config.toml
n_kv_head = 5
d_mlp = 640
activation = "gelu"
norm_place = "pre"
attn_scale = 0.177
bias = "none"
parallel_block = false
init_std_qkv = 0.0157
lr = 0.00257
grad_clip = 1.0
train_tokens = 106700000
steps = 6513
dataset = "wikipedia_en"
Each number is 128 + 32 x the weight over the matrix's rms, rounded and kept within 0 to 255. Layers, rows and columns count from 0. Numbers have three digits each.

# layer 5 MLP up, 640x160, rms 0.167, rows 607-627, columns 0-159
102090127106103109131147122128116129136136132083146130131124103120149111168164138074120138135157131186151140128129100141119177115133132148156098100143102123147117126112136114087112075135169086138054122142107132132165066101157187126157143117141166165127143132117104123108159143083134144121125123122157161131109107195125137136151111182101146111078120118103111119151138169128111086104122129147128146121062154120093111113137129137115166144146142134113112182106124089113167122155112127
116152131087107151062159137196157093079067126153113104084152130096123149141161172077129187160123132151149101122065204160184169150139166193120112074163130132101096128105132105144172154140060095135197139098139182151162173192089046113191115136171125086130074140179162109128163134060145110153144133113182102120112102159112126179114119099135134157136119166110145115086106131062142157151129086143144149166160142152174086090177153067080128177127145123106056146131155123136201095130069125
140194191123163161107123123215127135123109121108113070062134199131157129098213135105132127161151140140179085154133154103113182171101128126108129091123189140135121153097106137170093138132201088197172093154190192116123134072076112111174114077132149104106128114117208101098107136043081091131130128169117054195105110187131164193152100128057145107071154111154121110074113115075100104126109080148121128167144118101131132150139139099115121113154094106123099203069066084144137103156091112
186095137117186137112104125170162128137147164119167112095160146128151201099119110133130160128114141102135102137100137131174141070091166153227159087167092023137156112137122036137131216160133090199128147191106148143162121130156180110158165121111109133119107144086072069214165092093128124096090119142092128135145117145169117155081083194089150193056122111157149125076176079144152228166089078205152104140152095136139098227063072104106123084099119161126078141151139094126111093149102121
101152165150077151114125116156100135039104146092179092104134136123127110138210135149113151159109139129175129147122182107102115178130147118121107125131076123153145116109168149137196052114092139146152164098115143031119152137136107134146157028196138135117059119127089118144144144111155126135095106151117073131118114150097132154134153162179155146133117141084133146123136083093129118133115140133080151148110153151163077179148113118109136115117135170161087167111143075126102137144147133
127104098084182121142141127115147183113172177190101137191112145112060198181147084129145041159160133178122130113091094152051131165163098130123187081124094136167134146162155153111185138204065139128102151060115113159167098085138186094153112157144105202134137056072126137119104127108095150136147120118139100126177105040165117103106096121148112142139137108137203081180059115167086145190097087129129145157096121152062083157135052125096139100133181123040113129086069044078178143114112138
153141138155134110126129127142123151114153109149122149083155136127065176125116121134143071130102147114094134128168124129064102102108128130089101140136092107170154150105200104105147131135117075182137138125117071164113107094099136096123105209110117091149111124128122134151110092123170172123130123152199102082092110136151118195103142172079192095117106181099110112139123135107149163166107110096104165135105067112175143131100118137090152136120173138048130146116061084106143140111064124
112065132120176152154119136121096103067089092161209116089097115158040151148084128171095127122088140159196063104184116093208101170075096088139161088110107126085136165179152090113146095195105161149098142192078040081129129075153116137085117129150138159096181148072094105143125091162171124094146136140157071116141109161195098115136169178064194151098133118041124113161087120142167087181091128108088145136112175068139127170105115148145131171114204127155103131121139102142105159095075150
136111150118119110098141124148163139107139133118093112114110134104125109145070125104142121123102155100127126181090125142118085120149132166136173139102122151102094123166069154145160222155059133067098154104119111191099171131169121125136131047135114111160116121127165153093092153086082126116130117165077132138169094143185113103129129061093162156070121122162119132064108166147146098117113085134112108142105138113098118072183139145093111122107078094140149096106127171147120089093129162
111132143142074134128128074129156130160137085153134144131133090162031124111157121138092138143088115162123125076099156137120162155185123139123076130091121130145111126171115116186106145071092118147147158049068132083083116128163156153135115173129175126121161134079084213163169118134142101014185149091124168105103110160171113079164127175128158112124125117131185130149074114134142155174177146077122091124108075154156144118255129150109182143083156130089123079130124123143186086114147130
128078132144168111164152134107098101021091163125145091170086120097064137116114128085080165166142124132108138143129086116156100143111073137145104058211151166160111124125159206116163116188143124145133087100134156146076100061164130092117093085171099138192171131100129127164057127105074150110135121129165100167122102100133100179110136115105098097105102146079122125182133130073107173208156061123118156151118137109176117164159116142072148141119170185069133122102096092106125146098105132
120107083131155080199101143133055137111104141131137140097067147091140124110108128120121143125077106167122116185093092149113208144060109162171116122196133114133066076097098129099138126141127059136135127151173086163146112146127129130075175103136067088147107132093177107131109114105176188138194144112136153160093108094150121157095126096167113123115128114111071083094115168066131144132156090165080110167132149134117085103108060070057097151167110100131144134132130126140082139119101149
081130144082086107126179064143135176139124168100121171144095128143156103152126137196154160141151116136116121101111118095073141153123137126151134164102099122095109109118113092131145114167125034105123115136049138122147120218174192151118177111114100134079176136107105141145150117061110135096118179120098190099099107188144106078116095129131174171153137094050161133105085177118066127044165116103087137142108154130065154154143133106107168141082113103175126114070138124113121078140151147
095100109104115130047135080215137102148046094148125095164153144122118107129193151120138120132154109134143132132121099107150190028148145144197174131172229176155060121104172102160101096133182071126115078142139168177136098116072095176185070145126171150103143142182116154095126099059144103075118205139104108219134106106141137164157065115108135159143147141078153143118137158091138155110105068158141138190207149107131160149126191133143124147124093122161075094099144082113174090156116123
092129134087108141199134118119147041079063111113146141102127171154119172101120178187147208126082105102147111130147153139119100149072148127118163170164135108176097119111175115158119133091141097110080134117097164163126153198147131186176131178147122109142120124176220108112089089133103114133092190123103122152112115131117072168146106090091128122099133160147078181124171147148121103111109030092089168147162116087126154132185148106119122050076098130153143155121121145129105114066087113
118103151107092120174149119180084111072134119149072093145143167086103152129132135163144160117140155175198114103071101099157166109100142112134122161159142132221115117097137061143124149103169161094124117072182190144186125172077108115152183183184092130116101133136178121154186088096148119129126111118146077139121110121121140147074106072141084089168116124131133092156125092147169192064143077122177136201204115157154129127220126103088091098149104176136170084072141115140193144155102144
092154093144060118141089146142214150158125130104158141129121151144150151107158066105123151135175140100095180197138157149100172066141125136134122156144139115111055149097131141152139085132168064183114086160142146148132118182092154201151080129081142130132138099113079240174210100144100137125148113092119100094098124112110184061159091076099212163103095123114145138114122149103128128079048096157101108133118118146151139177100177112163155113119118102188126107099104045057162134180076120
151172110161182176126135138146179105099074178134109129067033107113147110099159112146070178127099079102145050124147107077126146103104096094138134107123088072113151133120148119091118139103128176143085178134093115154137160188125133169083116092132170129184145124179099118136133111117138172075131107155078091172113114190119164110124108151102176191109194114186130132173123087119125163114110172141165102129115079117143165163092133124111151110117145172184099150157176120125081049150124130
104111160128109082120125161126126099036183141152165114110112231137123108161105138162056139128022130242164151205166172180106114125109112139125165109103126134139101125078149110177156135166093179142128122123119124083123242150146110147162162040176122121131057115127148177171096118151209133160115069183122138169156109081116098181125136134161139182143165161081129123122157197096127110129097119121061118127120083174180132104136117132078159111139159131106093124090125116079079174105146144
081188154127093174175157117084155086155136167124125136156031185102176122112110088144088118143132158115154185149064140146094159139062100175146100069125069106141167136112101111131165164103072090175177154114160135093058118159191208153169105062041098164171182143165105145131155118098126075112222058117111094097139105122144144063149141193137178253141160112108115173136158125089127189175145161130083136051125116117185121079177151057101159100063107118158126136118130120061154136101128115
040115159079082098095090152176169149083162137148072092118187156153107151134175055116170095132116159157146156173220166111165150056118125132113147123074074136151187159164069124162150130139105136112159175163160183130044155115146153126141157078216180179123119111146119164117145144130161129070056088113150155187176101161215153101115131078103082139103167141182197082149088137145063200084131048112118151160039128179095112142094146114137122129081156166082090198079142146136150113107114160
# layer 5 MLP down (transposed), 640x160, rms 0.144, rows 607-626, columns 0-159
144148117137120107158118122137116137196172138152127135156131139138155082125145128102131156127150163107177154084162127129121116155124150152146127127122146087119131119118115137117122119142123122116119121152144106146145120163162147127086137146123142146151165120132149142121162146109131089145156133120170155068096119147169143108159132117151144130111146127128088117134137147147147111109117146148117131137138132103129120127126112157111130144129118116148128124127117121104128085142160126
118080124139172136127109119092137182102143096113106130162141129069104097087113135158097155115169135187100117096180158185077219130121101083144121110129148131087158116158159120104203104119145138082095137133114092089207126071134192122116194179113146116161120135123164162126098130145098141119147126123106081173123089099186181143128193176175116126166123157134125145153011192111085161195160139171161127114093103150092063153138148160118111150131100093085115139129119133119066154112197119
092076103091177093126134138105159145142085087092165165113124109174149088180180094228120105134177088140154123102178102152124104089131173113164107123140175166090103114172098060097147094167147106093091169141134133073163059136178173156077137137147083119139162131048145117146144033146170072104104110137090158085122085091137139136098154159080106143188083121118077148087091103151139175098125156143177134108167141148121137134144181139139079130110127088134103116131099114135134134165173109
099221113126175116157089104128131188094120210154096130164108080166173104133145112180094170100147069030103144050139199132122099106084139139167131134112127135113102143172119162156113083151116117089210073145148068114108061142171061137120146142121087071118100156161087041168083123085135085067055146092140194112167110113109163190053181115139099145101128207095093133105108135147139122174149144096086187119157101114108138146082114114133098142117082122107143127123090048143125172075128125
132155101096127063164189194073126174118138142102085147129092106143156120119135116177103091121106124101136084098100125115099136138130148142117137141152171131071149131080154101099157080084144141143145106168082089164117106075101089123107105169088100120104175133134172143145115186185108131146138169070084219118175112127134130143107111083130105161000162116198132140096101114117113200139095156132158078079122100110079127058098102097196158124120107090124182107162182129154117129112130160
135113105163158177138115051134127149113109071095163175091093067138138073119147147090153098150117145159147138113118046132136106147148118083049113152108093172166167143131079167075199113105101148147150169114089174154205138094083010039091180030186135125125150133180144124083109053119163132131128035146075125092105134196156163109176150200152142053121142161164066092178076143064089123124154134141114170120216214120114160120152181118097161154144156186158160081138159176163125164115135098
081148093105137128106113095064087136131096129141111073120092107133162106150150123098138126101139111076101154141087131145108139124157155129107139149101131126113109155115062172160122115046134076079146157170095105089130155145182161166150122062077099146147132104176160100085133138163075087119128145153096143052106134112168107129136135102160115129122129137137182076115088157173080084073138129150043103094104084090088136076115159172060116158148081106203150069159142107142082157173147128
159141153132156149097177158022101130095145146130083107093096142112041123074091130095140187173101172089043112084133146172109054124093156113048187113080151129117158152166121105094107102100215163060162076116105065151046088145145120134093110147143124137127119157149099097092071072083164073153045173098157102132153130167140143204130155053199230084141092061125116136101144108097150145184135141106117082127108150100126120062126148061169089109092090100203107160118124139158130113075126128
158176119120142126133143151149052109121118128120151137160128134156201098126130166128105119109118106112118131096134112150159161105140137119065153145161134166081138146108137152087141106174086106114155139147107198095138125133127127097186134206080125148099146138175067142111157222126113089166137103091128158139139134140144071128094106168114109091121132110173136139128163082155138136073183158118150151087104166125083024127106117146118140133126111102133134080160128106163109198154088121
115149084156159067137115134145116080107181099159113078129143151136138140169094159085192077160154123152073105125170112122113097106144102139138115115143162151109131139061152161084138107142175164099155121093140073097210169116110176101115140083176108176116101145117133126119105075122161178140145154161082140164172095123092139185114125150158125105131103134151180086134081148147167138110161140063157195149169163143108134114120167163201124132150125166118054139095143140129112162157106136
160089079149133134099090061106117049190074102121141101127144101125144085143137179130185141109109135186105178127109135106155167213114135171106147130140084128135118114131118159145077176099075058177040166171144096085202106164135032092121120185172088051145150153152176143072176071092142047097098143159161088093134112153113131163188121172173072070127090108120143126167155089186124071122208198175111136145155102126081146177109119125155084143089169180087096088151118119072127134212206118
142155123131108126070123175070183126163130150107137172138124129147110080125142137147229113125155104131143109135173163115114055122149138181068113110149131169134116101175090093133166166115140139100121104108131129082099219146161103104192119111131156133144112087092118119144128187081121135107132124124122161051149127096151085112107142055139102151162142102216108150125181092151148072090112130102184131130141086109129182114133113138139136110108093086179084138114167116087171090078146122
177136159132114156138087145162068077097090137146162078123155122146134138155150133084042156129071123057083156102097050128099137139092167143073093148131143146117105118169157162135074136110131142124160076096140093077131142165100147085104127170071053162157094150143137086181189089146091079147096089112098046163062119187126097166194102087146067101128050115109099147051180056104157087124085130117162115145130127100187111130150158121138123116155123126180104089081125074181115088139203109
129114092090139138155159039126112166150081121077127131131112103171147140143108149156168161107201127133128141114101117098133127110162139124165158123151110182131120131148121058100115123217090096126101123136132172050142134117169126140096166114080112113113103157049117168139150095137133073153183122062104165136136123120163135118105204135182078138149171143129168108115118069084086144158179123178140178195157165109133133154148122108197091107095094171156098107178182142105085117173132137
141180153173105184147120104100134108099100122133127136125084122093147116203150096122068112129121156126085102184133080054091104144173103109127020129106146194115116106128121162100167129176154142107142123089139134086129030102141107120124100211164181137112148167167161164196130124108172109126147088116124095119130115167093144155135132111106171165124143134149065131151158064163145101224057168140220151141103199133152145120108137123152082103171158124129137051140142176222169140190169109
116119150095123144119106129146164192158128076067152144076120137178119160105121070170142138099103109120157131147175122070083035173095113143095179160095136104042079125157137143154185077073183090140169062090031192102144154111155079200096132112088072082091150162198144088169086145098155133093160061108069080133084141153128132119132131100156142126166123158131183085153104214143123115100141159134148153111104094105148150131169175178115172102162108144154121091153122143103104126136164139
071083050117169131153108135188104079082132124133106130137113089130179111122086173103134145132113141137131106133074142071105152195081110157133152152162078156102157141151151106114088068161090165189126200117123131056118107081103121138127157082150094144118113130145162099126104114144149210115154171168144131109141087069131147135096194193124074145096131124079123069135104114081063151112137092156131059151129111142143101122107098069119100153172112129126175167096154136119120132123138152
159148096118193178126124143142117129165130158116157126076109153163137097147115154074132111120107140093138180117118132115146090183130113135064110115088124151133192163127213146104123108165104145104127119130119078131107135087077101132113080163057110146144116126207135125095107100090157126122086088128191161101114123136087124090116078128133096103131127107165130128086102135118147099115119162103144129133128084129161086152045084144093107124136115163113096131161134045193134155106150118
083138156104171108090189134088125123137185124128096187117056165128105100204053086182090139107169117196141121140111112186124105099093155157093120155167145112083104136185094121150040106141125158131164105130106167150107103137193147138175090088078116083138160134117156092164142117182108176175138137119082142110171074128142134126106154164129217140153181130158129132107090140145098146152133124143141122153122157115127115135136114100126114109110138084095127151146108155128138162093223131
135137145171147119144122163140123137166173068144147125144104089165121108127146202170106071093109105173091152074137144064107069108127130137058158103082143165142131165123123103134183099081096088138081153152118103167052130141102097069101168163175097095129128166193131041170139126145078102111032201124114183140040119099118098151107160175107121107154112139075148103184123155099107162154206162054072169036100199148134074088163144115147184091138169168141135178105131135094124151143177161